Weights of a small transformer language model: MLP 128 ReLU, capped logits.
Each number is 500 + 25 x the weight over its row's rms, rounded and kept within 0 to 999. Layers, rows and columns count from 0. Numbers have three digits each. The size before them is the row's rms in percent of the matrix's.

# layer 12 attention output, 64x64, rms 0.12, rows 49-63, columns 0-63
082:516512561545502479488517531491533516516432499513501488504547482507463500544485505507502521523494503538543497503514487502488506509498525476477473537512561480489506506515475490499516474537452483
128:537508523515487497504524466543522516475508481547504505459473521493496497496465495516468478504449474502515513493547497502493451508498536569476492476517508500485542521502516485518555502522508467
100:556510476472498503513488449525489513450484500533523491491510478551470488518475516520491472532522462506483519487501493500501537539457476473518524519520514559510492525502537521508538479501482516
112:506520522505522536496497542485517469522540524489476491517508440476512495523471493482488515525491513535534495512503483461529464485544502562553528479526495470507495486523512482478515496500541463
101:514489476541517513524549525496492497516425528510476497551458491500515480486533522493516505512528500496495546485461509503478494541491534507542492520515448485531512487490503472486484520508539480
103:461502467511507514497466523488500499551516483471515505508495500521507513490464515524534513529508523452476499496464508499495509494525583514465483517472462501502535512492482433491505541500531492
089:494501502505503561497534513519507531517547461513507505502499513517533497513516502550450540489501494490474524517557510481457518518447538497499499511500435501510527549495504483506485506508485495
108:452485454478499528504499478497500529499497482483492485513507504536447507520515534498523490474455512515518502477520526536469486500485526522477518527483441546468533514471477529512470512466458515
085:517536473491481475511511536466547506476484489467469505502470506504498497488479497531479526498517493527487465474474506516519470474477526474474465451492522518488522528487482463506510526528437444
082:481515507482448499502503461503485571509491458501499479522478444496525492462510522541519478496538506533500472485488496459485519492542471491501469499489483454476466496508517488492459480496483468
098:522482510522519482497475464508518435456487543493528518439529492508537498549541495519490496509498460472490503509476492465511524500532493505514517508530463479513482508516526480480528500534538483
098:477463493498512523508485519513483496578488535546520490512471461510459501489497501473503529533529517487492514539485479498521533498520523495533528504527477475493509459526542527486490523469535464
096:490521458555520457500490506484489466517470527522516527512484543534529502468486514498505498498505486470485553495482503484532547489483523480510527525498535516508488525494511454506548494528547532
100:487488466526491550493511491500507539509530476522488493484459521510501502536493462485531537452567516547531514476503480504502504507558481522497530487512498494512497456513523465461478498513487499
081:506520571491529509498486479501479434521515517482512548467494502500499509534515474510511547523489524502540458499532492488496470484495516484495445507516502464497501470514494548498551494495518508